From a checkpoint of a small transformer trained on Wikipedia.
Size: 9 layers, width 96, 3 heads of 32, MLP 384 tanh GELU, vocabulary 4096, 1.82M parameters.
Architecture: learned positions, biases.
Training: a variant of SOAP for these matrices, 113M tokens, 3440 steps.
Each number is 500 + 25 x the weight over its row's rms, rounded and kept within 0 to 999. Layers, rows and columns count from 0. Numbers have three digits each. The size before them is the row's rms in percent of the matrix's.

# layer 4 attention query, 96x96, rms 0.263, rows 0-95, columns 64-95
131:516450485504533500535490468491530514551528508508508520483492512532500447463521482460524524496520
121:544524474482510487518499515517510514485530539519473503454517549496478500526481463516468474478469
124:525480462553510532433532518493488480541500522494502486500502476482533496492516503529527499496503
140:484485531525511495518514493509500529436562502497494548566514527515494549487478525506493505485473
124:493506486485466483533496546515494534494516541526544487511536529490539524514504488477522497497514
131:475477532422494466516516474475492500509514490532509494493465531523514525505520516489526495501509
140:458489442491535520519479484494554497539502521488513522519465530466520485548517493491485489492472
130:495461518526486504465510519516459506494505498527484489477468503515506471505449524489472532449539
132:501484498507507509520494505484488497515525496501510499503463530546516480478441493457498479500510
148:519470452463539460517489468516513492553505550505475504474451498463486496514499484481526499509513
133:483484513460494522492514498518472485495493528496474503549465469504534470481486473501506471528513
133:495523479484533484464502499499493520521513523469493499500532461486554503514493496510483531457468
133:513471503490494485494514544508488511476504525513463506504488502505465515529488530471502462480553
127:527479538520514520522535496481528502475518482491518475547491454500499494484527509546466512486505
140:489518440538501511501503508481509504494480534505520497482472524479504518510523526504482456535479
147:493493486515496515507483518483508485512493457469492509465484522572499524496491471477486480528550
128:482465507508491486520519520509467489550492466510533548550499527501526508493494473498517501485496
130:527507533495509482488469489491496512480534447495493461461526477510525514503513490494472496485480
126:490449487529531484489535542465477501470487474500486523518481475538475529499483488443490526498505
121:451531502504513479508457490527533505485505529478525515485496504428468544534522507488498489485500
125:545488507497481494491480438520524500494514508515562512528511516467504461521504489490519498525489
133:523459535497544524472508486567544519489532458531478536505465493535496496526495481521539498476513
140:466493478487455520520459481479518504516493538541538471465520494485518517477487500484487496475520
137:502455504511516510488544526542488518516514488460508530512506505516463526515481540485476501500503
115:499525517489470455523503525526495496542490499531455487511513471479474482534519443499491465523483
128:542510475487486515519498530499499494486496505475491457533543459442523501552500501501463531482528
125:487471508521476494517504484531472459556544548523476467478515532486490518489486508443498499474489
129:508508487524474478500522479504486532537514482489513519508515526485500540505506498476542479506521
145:435502486523470488475472505496467510511486458503492445488470489450475516498512508509442534476509
121:504507483513501470529474499477456488511506552461494534492506512482498487494505534506505511456479
123:529512474463476503502536510502489527474482471498535501500513498419543469491460457526491516496511
126:500517510472473458468512489515521479565495515521494485516473516473499515516501534515445504492510
069:523538500431489527502492544489491524488497477507515480500514517521524487475507515517523537506522
075:491502448484485517485519508464516442434487468544483472523481518507441515497499499497495511491511
079:461518524561500469493502501545535470517469536510518520462524473466567513532534494483492489522535
086:567540511523486507507522513562507520501492524508510541520483476484482498512540491518505501497540
079:495447495526500493514502466480528506515510506521451452474488497465510461495498514464489476494524
074:529506459556485483503426502500491527485502485515477487476523480535500483501518490482485500469504
071:474481510491536486511461511487483518493479523454476450467491477519481508454515473505527483523476
075:505508482489509469527475489535481515491506530532511523450493502472466508508577481494477467465514
074:507485508552544498500518537497515493514499534535510508502563481512485515509475493482578514498527
077:490490511525497501489480479490455476504491522491498494519506524547528530477526484548486505474527
076:516508499527474502467510463548523488521518510496530502501502512510472505529547496471483475473497
077:497523509480481528485513500500494514512501478447470518525522462515507489520495472457492463516494
077:502503536464543527499483459481490497526478521507539477500490480496504462508466460517498502477486
082:478537498510526511506488528455518437499488467503486515469533515519494457493507541479483514493536
075:509450519543493474514520504469485472513548491506563503453491518502495498476505509470495511523472
075:471503494454562489529490520517530502479517493493481518501479491513503542493536494532487485514565
077:479546518508484484489497471514444482515486475530520526498464494462458475447486507502519528474491
078:502451484520530529472497534526465533511506480500521491515517489551511515522520519509475492500490
072:511493493524474554529503446483518475508526527496524506531531525549514555474474462478493500504545
074:483518492474536480490522481495488486428533532491504473488535503544437514498478505493508478508501
074:525488530479494514527565505505522501492533484489488491505495522502538517505470459501500524514568
075:536497535522508478538523497466470467503491468491508499465471545479478497518530504534502515501500
068:510481499474522484493539480517528485485461499476504535466528530539488471481514533525472469497439
081:512457559507510464480479488472472538508524531531533516468508550526538502534526505505519503497485
082:515499532493528522470476477526464512535495508489536467474480509506485460510505498497497442536515
076:497524461525531526517489502561486492482464507489487523491485510546496501507510526472503537511492
076:553504482482498535498482480576495495514510504512500473522501476479513478517523544490499509546514
076:534470525503500489529500530533517530510501532468492459505487466499511503497486456503482475512473
068:470497480525544520483512475532490494535503502519504509524522490517481492502525488515482535434457
084:472515450513533507522524501478518535491552484494502554544481514473515486475482504445529483528513
077:492522497490505531512508461488480468463527479508534496467491434502530472480485519484525513521493
082:498481504558506533454500536456484480497449498496499471508486498480467485505466507468496489496551
089:477510476464489508510484479486561475528473469462497525497514504495523560512498485526506510507483
083:508464508514504499468481520521545493488489540467513471488469531515511515524502508514495488516502
074:543444465504477498512507484512453505505508499493518502486542487487473495497487510542512516484544
088:450528498524471510539476510519494516558484523500471504467500512506522491492489508480501531474510
079:505516503515502481486494488475460483484493476530498476460477538458519505434470462510480495523498
087:507487501489517554548470509465508502502468494503528484490536536463455507513456471505532545495551
072:493545463518457509511491498475496504485512466527532548540542476477527558445482490500488469536524
095:508488532504496485536529516551518503476525477508521480521485471525515472500518510486551506509517
082:523517474467515467502494462498503475489472536490474528473424515497483497487480466499543464494463
079:488465520519525510536502482518455515459502490491499544473499505491490519482512466491503500464512
079:476524509535457551474478476490499482527539524580514474535490483531497521528529490477469536471497
083:472518522465500467481499453476460562465494515543507524461523494543508518496498492491535476512498
081:481486495489537467456458489510511468512527503437514505443482541540474480493509500466499471536488
085:505463512500511500531471500560488521554469534502490499506553524494521510534517522482498546497491
089:502477544494515480509495478498428522484522557490513489528495504512539501493534537485515516481487
077:519508477539455550509479508474485494469539481504497469494539482501560496487508501508505529465515
086:497498484515507495510456542481501467493510492562450526498446496544459521508499490523471511435516
090:494489444491456517506525499489511514561464475509477496519477478517525562520490513479463491520505
087:480509529532533519543486493483477480512453533482507511536530445487522515515497493494517479500497
090:498488480519532530524491507462489474529548485503517502498496565541503486525508492508482470481467
082:505524470519523491524505498483497429481480468483497488455493504493507516502490559505530501536455
075:468531514526518508520478487512486485520471505514541481451511480481458485514476470468505506481533
082:551480451555480475503505482476495466500489517481493503517517511476515481523506494492471477490513
083:523509528521508519466488504514514551502537473461476530586484488507484500473508494475512466521494
085:489506511488526510534495455458461520481527508534522520513515496544475456509539474493486490475503
091:479491510508468477552449485509513508465520518469478493497518491475533524517495523528508494499507
077:487503517459492528491480496526485496490472494506528484514496529503464495520563523484496524541518
087:505408499495505462490534509499503509501504505528518485524510509524510514493535519505530502529440
075:524494545502487495508546497488449488541537534458523535453476481492510475483491514464463463492506
083:485512475485509516524487485524470495495446518501501506514475515526472513468542500502526492511523
090:505505497506467540478529478469504493485520519522483523498497541449502489530463511509477533516545
082:544497503492501488524507504495466449461515496533472476492527522501478518528503512447525526469506
# layer 4 attention key, 96x96, rms 0.25, rows 0-95, columns 64-95
128:527482506521542551442481467551495477487520478516493487470454494514509515496508524477478493505464
119:462534472528454485473507484506500500499487517478482513471480456493528505492550518453524507513498
119:482503539458499472542492494490507530490514493518487466501481498466500482535492503512489454505475
129:514511490514503490501454513510508479523477468477533503555456509479504483513482526484535499546475
114:478482488511521531501507473523491474501517482475444505485521486531542492496514467489554477482490
123:506473554509480514450461467465500517513473512523488526495509496473497470470534483527534486461474
132:490525505509532484486511487485491490537468522525506539483519461429464524511439524499491530510475
120:491478509520476505493506537485484531557536479514526510480509522521505477514505448499523521526496
127:506471530508511574473458515490526496501495487462506515477502522520496517497516536499543475531537
139:494501500499524494499519508511512511501504501498462516439481497514488488525547486506515562522507
127:570492499504478508555450453466538560492505468492444506493501518497499511494477534508492489495486
129:484472454502469513517488485472490510500510474506441500478480481479515532533520462498516482531500
128:502546517504501508493519498516500484489509491496458543521473549507530486505498538506557538529500
119:498529493493510490492488546512544491474521508493465475529485467483521460527450516478491493498500
127:495512521492536479489461476534500478520539495531505502530502504503479528495508482436498545502486
136:492518474502481570537484572472521513500529530504525484497510527519497531486534552504500508473523
120:490496534524520477510538518485509521503445492526515493482531533513471471490511502519536464523520
124:482498504543471516467503504508488500493499476549496464503474481542485539475512500496531496510496
118:504488527499478519452488496537482486551541508464518534515490547488534488537486520521503449484488
114:531526496482531448444527504505480465508486529539471444516525492542510492461487476512475553514516
118:508512519514543531491549472527525487504515462501467476495461467544503463483524473491512498506520
121:525511518503507509499470499518514473495517540521507452460522505532480531480495547498471484504459
130:500540523527535491503512506489478513509472494494482469535468525499514501526512500469483545525494
131:478496496545509493473469520462556502488538501509524492525505480510510490484431506499474514537516
108:475461440532535527515498457522495517486490477453519506481514509499519526445495506518474534491513
118:488495465552534481494515492539524528534509498499501496481489513532520487468462463488501540534530
124:483499485496521483457474514505459542467494501453478522506485530511485511536503486502487481529490
122:502495533478494507462526531493483462461508530531465545512478511500518477508502523498541469483468
131:521521483496501523544491543461500498490467492498473557482494513490471517504462515507514528536486
117:460496527492489512455476489452513467456495495483537490516487539508475507474497466511468479552478
118:478514491543492527507572468538498498498532432528490504476545460525487457511488504503517509491462
126:504473498554507481452509456521507572502463561499470489474495458489458505542507512495466520537471
072:505529504479526499450488497517453458470539463495482522492516501587490500500532478460475526511506
084:493484536483537488489478477482506492504505476480524488503471484519506455479492494513494564493535
087:476476494489524443480492498505485496505520515534505445492497508536529501529511456512524544491488
085:492467515516496471473524454469470541527498473512486488486524509516517483511536495505484507551451
078:452500531466488483495494484488487440472479521529534546491482527465485492512514535505505447455527
073:526510462495505513512516493490518464528489463527566517470516506491548540480511550476509468495497
081:554481471494448502488466471477472522432493498509504462501489495487471478530481536495473485503446
083:526565513509495467505494499506506512498473480502497492489489508505505482486497496524486504512498
080:513453507453526509471526473578508515535511502503489468529544527524493495520539521520518484465531
085:547464531520524495490486493499486484467484504512524481499483467533492494468511482462506504567464
088:496535512479476476533469512490502524518481538502539481568535513532508511473566548515500484475470
081:474534533528454498485539469519480475473480548558503488503478492474492499519535532471474488497489
079:512475526484541497495512542528484500500519534540515513501537451506528473497494474493488491453468
088:509470493449495508476493528498479496520546509470505488510515487504466529502492483503495482465500
080:473514500498502520486492520521489539509531516513486525510515541517494533485468487486522502495514
073:501516479447536492500496489504462537538490476485477536436478503499497506506524478507522497511483
080:504513533491495488455483465480526516489474539488535498480519533511492444486450463463506475516499
081:495492533511487555503506530520497532474503504530494512477507482490502527497512509529494517483489
074:502507490497529522532486509486510485478504476503526425477518506506514490466465510465503506494478
080:499514458484498507503518477535467476538487475505465525513546517549485471489524524498488531524462
071:499505461514498500492492547546526499504502482507502489472480507485508460503467469484517487458523
079:488500472470501519522476461533478478493499501469482479450500503494540467452437493505504500507453
080:457501490500496518501489503521518526528467520492506523509534517493471474439485567494551518518519
078:505482496490505522480465474471469503501536487504518486522502492443494487468514524501561493510470
090:512473540505453531513461544487482504476513522500516485513507498495482516477467574528533446467500
082:496520528523493501516469474496526527521548495536499505488500516507482520434493456454507467497492
077:484498545461503479499521502520537523521467463451508524476536458491467494484528508516511464490442
082:485522498493529532478507497514492465489510518506486507486487483527505491494523558562505475518518
083:522465538536503540480473480503492520525517477509551512439486499521510522481527516525508465520443
093:498499453537526522503518496556487517536480509491508525486515499527488482507533494491509511514565
084:511503484504497538525489489478563466443506483476473443477510486519508474481474511497510484478494
079:462468535527511540475480509500535524528470514487506507498512565526510487478520529534490489490510
090:485483480484539504484476482474503496530502468491474489478518511527499471487541514461501545498547
086:502501561523494537482543557529483492499504515521470542526548498508509490514497500493490505543569
079:483482485521479509498502443471559497493481472469499500505505489523526501504520497515502505501549
091:488516474510536524515529513535508491496467502501490514483460530540513505488523461453467509462548
091:486527499468480512481495526529502487491495458523524535476534507486496513540532482516470539474476
090:500454508501532518521533503535475461503482472489461507481472536535536487509505485491489541540512
085:488489531507514485536515526515521498472528495479530456566507523458472530506485442505528546470490
094:471531445512501482446521490516496548539489494494517533532512508519534516491490461507491523510489
085:492484487527508500501522453515482490508500499499515545485536479488473471477524479484507489522527
084:522463481520482539532484458519515532478500498533496532507506506500491474575489485491490512451512
086:507485499535510490550534525517529517497485495501488467540474540526481525525448508478522498470498
089:459492501502447492469481512493537522475510501542487530484455503535473482471515482521503538479463
090:490521502515478488460449525532498489489542519509492571490518505467492540482456497475537491538537
093:481473500500485506498496511542511533468494467536486488493503495519497466488548459525457504524526
097:476531522501462539503536504474452508481483527509513509492500519496495528498537518484502476492522
090:541512508535505499514527504487491543512537478469519520482453494523477490545502486463486456481473
091:441514501478505498525537490510532475528466475492485505507509532494520472554449497514541559502506
095:495473523533502495529474518516456521497505484454478516526503481512529532485532469463483515556501
091:511524505446478474481534536505521513508494493480523493507482490550486481539475469492499509522508
095:495425514515524522486493500480555509491516507490483487504535509485487490532447552526477491542489
089:505524502449512461517482538458544499463507475486565479483500475493512499478517535543499460493521
087:481498473474470493512492513509486493513462499500505473498507547537490504492444459493459498494504
094:526474488515488440480518465506517518504525486466490504482522486461491488505474502487486523492504
084:515516516506521499498494457510432485461504488476451547525532503517470561469488513468477519501460
098:462504510478477540538477494493554485511507524493500454501510497486463499528517516530502475454478
089:523544472526507476527532470484486498477492473475512490485454535520499522461509450461522491550525
088:458481490497540528474522495550504521509509475500461465449488534535499497479489488525504544498464
087:500512511499516506440473512501479506493483499492534558472464561476505490509510562524530475512487
087:524484554472470545514476468475491501502491506504524496519503518486466545532532532505500482468468
093:531513503473524484546504527551511468459514514503505526461489510509461490502551507482496517515501
103:516500539517509492493550495434519478519530475515472492505478482500484540521520485482498519478510
087:513509513511521476520511496524528523521529486483481507536508469516448500551536492521515511523524
# layer 4 attention value, 96x96, rms 0.242, rows 0-95, columns 64-95
125:479535511494470521516539488508502515517509514518485462531508552472511495496546511528483497508486
117:465496523517489521507513481520464436515522461473539481503535444509473482477450506504485496495520
108:517443449507472480525545503448477512497445513503495511454548516495461541489498501460522501518540
116:481496522515474507547454501470514504517500529486483521467487485536458508491506446492529488539506
116:506514511513489513535534529526469510468520475527497484494526491521540521502510533511520516467494
133:476512495526478510484532542492522506507514485502480488520471516475502522500521513472521525514466
131:510491493583527511509503508487510556511455438462519497480482494457475518523499525531504500481484
111:509533460527493517487479467481524510480528520531475500473492472504491486528518502471497491535532
125:421463498463469531504542496535459515475492499480493509557452478489520489517521502460526470482511
123:480501507502469508501448490487505528504502482499458517539497527432544517501490521483517507508530
109:451487530495496469511498443480493485508525500506476516481479478503484505503498509516498510505498
115:557533475533514496532506476468517472504484481456507498486501491461533511472528495518492466499487
117:468496484482498504518540498536514502465524502510502482466473485520550534481487548480456518468543
117:513503498507500489503526453503531470550546517511486540484494485485530495507504510517487465500482
120:442481483488483475475498553490503446506504533510466522394487514460489530505522490524517550506527
117:481535487496479425498464488520491531477531518470479510516510497508536536514502469531494491507506
123:504492472469497519535457504448496492471498451500504489488500530485472536516471451493508524501504
125:497481484490458553558520497481512508522568517522525544489458475552485479523511497523508507499445
120:533460512487495531465486474496526499531509518485501500491536505511517494535460492462491481545513
131:499523517516524438486495559508519504557454486498499487496499486480502505541474485505480500505468
130:455480517485476510512505499547500466524513470505436458515517497533489502521492572493531511491501
118:475437477476491495478486484497502545495496468444508457503464513526480526493518515498467491476503
112:506482506527517521538509497495511475513478504469472536527486500495474507482532557478483507488477
123:484510477504518522478487517479509485523505499501500530472504426486501535523524558500474514475518
115:470452530492495532514500495501490494519478501509526490456509521490470524503481503490508510497487
116:474489526493501483504534538485488477512520502538502519530514486521510546484507531450432497520492
108:480525504508499500517492506526495532488455499530480473504495492515500482499461489500509499538479
117:449521529516464494479478527476505466506486495501483504528488491483528466473516460486481487466471
117:503517486488489485487469498546513488499517526524499523464563514499499503480550483525455480483504
107:518484493500537453522506543529506538491465534495485468485492483521451503461462520486475514501516
113:504543577501481504511491470502506479473521508524495511462482503504480506551454534488520499483506
118:478461524475495511455515473498535534471481492516483506495487480493509494516525509497490475483502
083:483519515495483493470499485494497500438467501479495560488490476516501509485534499504496512457501
087:508496516496453502510470499486504497458491524512512531481520515476487484511463511518530493470474
085:481482479529512551518517538525553496491495511486497511482474504516516549509512498493537501510510
094:531495534468479492506542516522523533501489501554458458499468477497459531513512518489528493524518
087:508518495486498490500536499518563463491536536539479465487517527477497474518476477498495467485481
092:509501518495490492488472502450479486528468510518526465492489453512510471470512485460489487512545
088:499505480474517470531449497485516499486520508552530461478485524503524507461505484509517537475485
089:499507512508496495479538505506477473469506496505471485505474483492519525496457483496478492519511
087:497476477476507480467483495457548486539524505529462524454489505495498506490515519512540463508528
092:506511479480479488510510484524522499492526514470488520530536474507556503463537494506523491534491
095:515547492518517461548481500526508499520456502512462522466504524521482533485539473516508484500479
108:519494474504497489530462460468488524502491516481558490510457488484479452502539504486474499497494
078:531537497518541501523508538492508541449477527503470508495505488504489488534502514507522477470524
090:455488466533500534481536505438564482504518513481525500499501504481486523518505495504483503464496
104:534516530478456520476459535481512460556514469500476492505495487508517507484495505480432495494511
098:546473467512538505511538538474544502488461471486507486494481557470459497522466515477516481465507
097:462518518511490458508492434469507510501520509564540471465532547499513534486506531497502542509508
080:465502539498516475487483545503512498500557431487481482490513528486500522543487488502497499487480
099:562502496464546492476459484483522493501487492469498520497490498531534519487496450504501494567493
091:538555518467486510472527555498484434542502483536520498496478446489499488519453497506514512526502
094:480480491490528505484529525475497492476457526537494509542536502502521504482483523488495509468495
101:517470522486497531467503518498503497476535500541491501495487514505489496481459469529445487480538
094:458469492454486497522486524523471448507480522484501518531527477513462507506514501467483515463520
089:530505503496501516475481511494503536533516511502508506562507475529507469545499486504518444512485
090:511511484503486487474520470493512496492489516544536491492551488525468529521478486480499537480506
085:460486529531527498528523494511527474514483568518548512463491461508505527498490528465553472503488
089:473507508533498498440483508476498501483472533484505545478504494520481444495488487491476473481491
092:536524461507489489490515488489522488511465483531454490545549472470499509462517465488485519526456
099:560508516492484518504491511490517519455495500495504509486538479510547518484489468481477494505516
099:482478482508530514518491489466494571485488516500473478532489504519513460460517494492482485471478
088:510545526498457532523501442484532507494499512494508509517478505528520505475517484517538487489477
101:441527511529520525556514506511538491507492494494504512472499474508543530494512467510503517501496
078:514499572537519511520507504508495510566490499492458465515518462517489485470476501485533504516501
092:494480458533490468511494487510528516510543514492478501520520533524520492480487506514510480497484
088:517493502522512474507488482505487503453501490467498509492517537486515502490479470465497477502478
081:513487468494516504513474479488520509505515505532486491531548525471534547495542487485523503480464
079:458476516502524488493508492497495541487526487529507464492510550515516477523470493517496480470484
092:460496535504530511536518501520468520496505506506474496489494496496513505473458515429485497461515
091:480517532493478482486476517525495542547529487480492491509482534502461530523482481501508516506494
080:514490531498517456514515474472445480559480480493525473497494487503519517499507580465480502541550
081:481492501490473531490483488491507517468468526489484488507546505532518514502495428560512511487490
083:478464501500494527516451494519503497525460480500522506537488473503511510520468502531472519516490
072:527511497496548499492499532514546555471527493501509512511503468509510502473545483524491519531437
082:467496486538535476500527507524522536474466499508506518492476493501481526559492509468498519463507
080:480503507520488493470559550512507455460512471457522448475495510494475504523528538522519498482487
082:452514507466498477533523490464499528484507522466527476492490468494495526467479538508520575522470
091:550543554494508489496467507503515503479481495482523488447482493504529546529480512503514525497502
083:489515490435489470477524479493529475483484517502500500498500497491509531462491480505463526548508
097:520486490469545483547502500449500540500510477495477466503485535467467468472505499488468486489530
079:558539489492521489515534478534501467519469515504511482445500482501521527523505486500501489499490
076:499472506495486531546521433474492458522501519512482498476529508492493509489492525485486533497537
090:517526478498513508491455544503491495508480522548554520450524531493525503484491478506511487523503
094:469464538506495481502526475509486486469502511466517499513509509494488504468501493483506495485544
076:526506502510546509546440511506521468463502496475464477520534503535474444520501473530501476512506
085:452504499516534586431471506511534511520453481501490489473479504519496498494500465483501477519490
098:533491539497500474446468497494502471522484495493596529461476467502514508486520516493479483475511
095:502500516500436499463472474533508472497547480475517526452553483471494529535509492460462529522533
088:493503492488518499482498537500508485480482504466498485496449486496521510496476462515496462502505
088:504501461518486479530505498536511518458462511499516502513497534504521518467503497509549508518460
078:553485515538526518493528504503499506520540507461522500539493513469501506512489511513494485513528
094:510526492481512495487495494454507480494532514443503516501493489463506439498531522494525481484465
089:473508480562547490567470495504450517507476477513463476525503534476526513527549487541534507535511
090:483474472529517484469493502486495480475515510474482464495525483492529494485497502500564507516458
088:457502505495496503471488534527486468516522479459484482458519475501490465475469511485492505479503
# layer 4 attention output (transposed), 96x96, rms 0.215, rows 0-95, columns 64-95
116:450520518515478487506525479489508512555495537492509467496520528547502514506547526481501503503525
112:477522471575489536549512493517524503497495473516559512497554504456493473496495480489473472494504
107:489482505468490509471483479485478536531468537516451469452479498487469507499490482513496491513540
108:499471543529522493510504491481491492540556492488523479474489493446516518491492464464464474538504
110:473544502494468513550503547514479516505489477497476470502511454495513496483494485497468546456553
120:518460523497485527511478559488514514526518516522457491489459513531536473466464510505500479507504
125:486449523502467523531498471517460526530458484497478521536497498471500478495478524520484497478491
102:562502467551524529510526525543542488486546459502469504485475496520468478530471510482455518557538
120:499520483466478494516499506493471508493444556469460536480499492486540493476505478498493491501467
113:460509518503512505524465518481546540525503504475463475514469472527522517496544515497452517487522
106:506493510502570488486559498483486480545510488481515498492529492492490507528560514509497502519506
113:501510513549482487525505459505493507461509495507485501466500492482542519515534482530488476488507
115:513512501448476507519531517466515458475446516490510470492517516503500460481489507466489502510534
121:511526513506530452483524486483522521522520493499496502505498496464501449524517508528489491510512
117:489460502488523467501483513486506477540519501513477500425490530499459556508500511522492530521482
112:492449527494524455512511512534490475497509532495492496501500498504468490509522526471452476515479
118:491498506507511486517477541468467471491505455518505479493472506519471497490510507508486529453512
118:501492502526462518460508512462455523469530434524502496502530529498499500522486483519501491471518
111:492505444480496501482504465478553513501549526501544515474492521488492473530514516512491442511483
124:455497493476505494508486540488502515541460482498517475487500466491503508490431498521482476520432
118:521515496450526462501515473480527531477504485508548484535503476544504531502512509508555514505492
116:492548476498494506506483458512480498462484496463477500497509450511519516494526504539466520510471
108:478531463497528507536500474495505509527486510500479525551486500487530521488539482480476461513477
117:496510471488554524487483493468490480478507454516512502463511525523512501469493503479514485505552
114:492473489514485480500505449489469449512503495507523523477494530514510501475506507508496552536486
114:454526515492525467498482504494497526499521544536504498529496513535526532487474518475496533477490
106:502515513501479476500483507557488492493529516507438456492516510465498507491509524516496499540485
111:512471548489488502506476496442533469507483537517506496509489510500521484483483501475513506478493
108:501512504514550454522466499496524493512477514526491505499464481486479474450541475503480464498514
104:515501512460529523506486464483534503491514531498496446558494462491481486457479499562485522496471
110:491510541499497493490500452491501536508508504493499531522464518476466467496514541493553516511519
117:532483520447473493477518458509500511518458551523512515461517503519496509534488492489503503525532
086:502501516487549502520510495510507494511485505491479517518491486500523533526445474515499534465494
091:515518481507506503495513496515525506485478469482430504495483471490526523504433491462481541519506
092:504517543495505528535467553490484529507495506529497489503511479497516493488525525531469485488511
100:477487525538517525547471502514544521530517493524549503510498469502494527453529487512508482508472
089:519518460533516524504508535552499482491480516518495491492487490519507484496505470474499516527541
090:465470488520532492455506484515499490492533470495485525501484504463516510540484467489477546539466
093:520517496537459529495529490551524479508522447465497488517524526504454495534542521534462452492496
093:509537512497489492480516500449515458482501529512528499490488500505469509482506472439515537492526
089:518491524517547479529547498513497510513521447500511482504505507458506491525533510497535543452532
099:466478486496518469496508539485502502462496454522533491475499494484465537520494529544527503448492
094:519484497502498536477498489487520496507459505510552456560516481484478487530505539498493489480493
104:499527515480517467470515510484498502520485487493475462501504476487483537517499501467476492489456
093:487482515446487547497535488486485517521521509527501519465496551472477529497525552524497502534483
095:519512500452467549496534480502460491442533475524496511518521487521524478476483478429546484516535
106:513464499500521484460545444500478513491514445507528517467521476519491476508511458500546508534499
095:499511465471438517489491512504484515489475459512495473492483476508489478470576489481449557502495
099:513496525495546499489497528546516519517500445490500476525473494540523473530504498497494469492488
087:470498508471522545515515476532504560518494502503464505550495494508523437461512501489490475520541
099:485494522554471549514467507488474501513519485492497474518480484502493499500478509502471484465480
086:517483507559510524517482445484501492485538500475520515482498495482479465493465526462462487506507
092:555547505543473518517512459515498495465537516469473494457501468458528521465546477449492480504485
100:480518528476527464510536468512519520518475562519527532576539477454517476479499535526480524482485
087:513540470440494504480490438463501487472512518515556489468482479485498499545494514484521419503499
100:439510513506532488492508518494439478496510485481494475516493542503466506471456535489478527524501
098:508483507536504551487515490494474509526494516505476522525481527488540486505522471480489482532450
093:495554466514477540469505526518471492492484455529441527475500490489470507508464522519489515509513
094:511478492503504511512529448503467467486545517505478490493500477482535513516488480515523541511467
103:474459527482521501453455486529484528476507493512488486473479493519511541494488532514515485502492
101:510485517526471492466495480484478490516517513498496504482452523444456473499506517498528548505480
105:496484532519495436477508454546473520548523513528484502483485520554511553488524501511503560530513
096:501441493510529522500512538539506542489500504523444513495456471503510487514528480498488533521503
104:526459538484448525481478483509506504477497492513497515522499513515519514504446532537546459489469
078:481498453506519444470506474523528505452485483511471501462499498511517502532476468528515492479450
097:479514490490504531442530539478477505489478533486485484530524458477519520523501510563505438501492
085:522470516510502546507509490533477512536509508518509466485457474478503502495517500481482562505515
091:499507459508518504508505548522519496519477511483487530466505523542454475523482492506468468501488
082:492494484521508484470498525493513497542459503489475511527485497504499565525465483531521539540520
096:520497502525504462497496488516527471517541435521548505461519436502504495533543524561504514519487
094:485460466492500496468467478470507510472522459450521484510483505489500518489499519471491497548462
080:518493483530469497522458451534538535447522528527504493481485510512477505517557508490490506551494
081:499464516500528470481526533539468497471507479481496554506506490470469532501480546504519490529488
092:488531514478517450547535493502506484479486459541486482459503465509460486492511516507477501520492
078:515508530495476483459500466471488452483488530501471514466460541508492520530467521517472482474502
082:491501461513506498503488437515505474541519541492513542476505489437484486473525500505460475535490
090:526478500510562487499513490517521491526478483530493546498515535487532449506540491507561508506502
092:507494487524485550502457514548559519541510517483479508502505543497483506518469499528460470520532
091:486518486538489528536544496525504518473499501495501510545483527458496487493494475479455488463516
084:526531461508511511479435475518537466494519487478515486446489530486429485468530494461537486451486
103:490522491476501495514483472503469519497517486516485492492487491524503544482544504477513475511443
080:520504525504490485544527522507511521497490482500494478518490471476500475515562532470501486465450
083:505507438511483490479507527530474516482461507468499506523501470520510506490484490484487465508510
091:506499531508482478533521474477475503475582544477487475558455486478553501485505484481509497460470
092:518523496487523494510496458489513523490521525513540515491501476473484499510504502498483497509482
085:520517523506494463513549495510497488515449532517504529488524498477527505485504510498513520517482
093:512498497486475488512507447499489431485503503513470503446510496463477512514493501504470519452503
106:486498531522522502473513474527424529495538576503502488515501516509474492531516484455489554478508
088:474537417490493488512474503515490496500501564518514493513493504454515474507524496480497543528498
096:485486537497524524543510503521487507502513502515513468474513492461467488496507502532503507475516
092:517498480477530523502496485467514480498534525500482495475490498485469439561457515495485495448542
081:496505425487502501482513485500494477478463466516487501449513518535528527512524502487494501497491
089:487482480505504504528523533532472521470483514490511502505505532515514520471502522488483499505485
096:527474548486473502509503461486538499450492502491499521519517501527512520511470571537546473513492
090:504485502450522491550525544542496529533525455460504517492487505487487490517497498508486497472492
087:494477508466507477469473485519548530550509509475522513511482492504476507521522490519488489487437
# layer 4 MLP up, 384x96, rms 0.264, rows 0-13, columns 64-95
097:505495517495490538509558495539507495490530498559489552491484475516495484490522491494520474496503
094:502515489505482512514482465578517507492484546529506501511442484479562450502508492477492488494497
095:548494496479511512474532527501523504490507517500506485520518455491513523505456488518505452501529
107:503464511505512506494467486471487498482494475510493518506492503525489527466500520444491578492489
100:540522521494483544523464453495487469473557476490517509502507490494535500460454476459524497484476
101:517451477481465510493507538541519500492496497451488455518504471492474472509485467493457528488519
088:497485517480502498516472480499523515503469470472500480482501467528537473500477512497538518525465
107:509503515452529497485476457470503539475522517502495471522466522519531492520484508489522509485497
110:525478468476492533502481477536523524489521499472487492494510506520531481511482516532516457489481
082:543474502518497470491464519501525419519518486521509453443469516512468530492508525456526495483447
096:528493529519518519492486504513525455502530460503475490524508453468533472530532500531522484482485
099:508511477504526504504479493462502502473501473509541522464525568505495523507519445477515459524492
109:477518478482501459455488514480448529514505510481481492467507493521457523487479472486495481495452
055:509471517502523479510517538484468522501480526563455536505527491546472486496546485482527508456491
# layer 4 MLP down (transposed), 384x96, rms 0.259, rows 0-12, columns 64-95
091:526533515474481473508437505508528558513512516495452473537508493457500507439511528472483486510492
112:517485540480443472481500454505504528506536535497474553515487518461504523506484493507536443524483
087:480513476542526476492524535490491495458496447515508501484468519537467467516486478523519512494515
108:489562479500498505508495480474497547514480509488466525519500509495514527440505481499514545501505
099:480523511505466526472459493520528455496485488505506489532502495523475483449524500560514504511484
095:500529476490519483454519518499488528471482481510504522508516522546524466520484523439513473522490
101:469494498489442487497486469474507511452520529509527466501507508508501549489514527512474491513476
112:484534499502505459480506501549536525472523521503484505539475461489524520516458490464506531503511
102:521486525521484532509489495506460535530505433490499486524554497498550517514519511508523497514471
088:519509503490519526513523508505532477483462518483517483487513523543464482499480470508445506504501
098:488490478517513563499508484507514490480446483513488483528499483507511533504515521528509472503460
097:468518536490483521537518438502542532508512497535492488512497471548487475520485517490502478536550
104:525511519525522508501511563489494475518438506532483479532516500504491503561455501489510534491498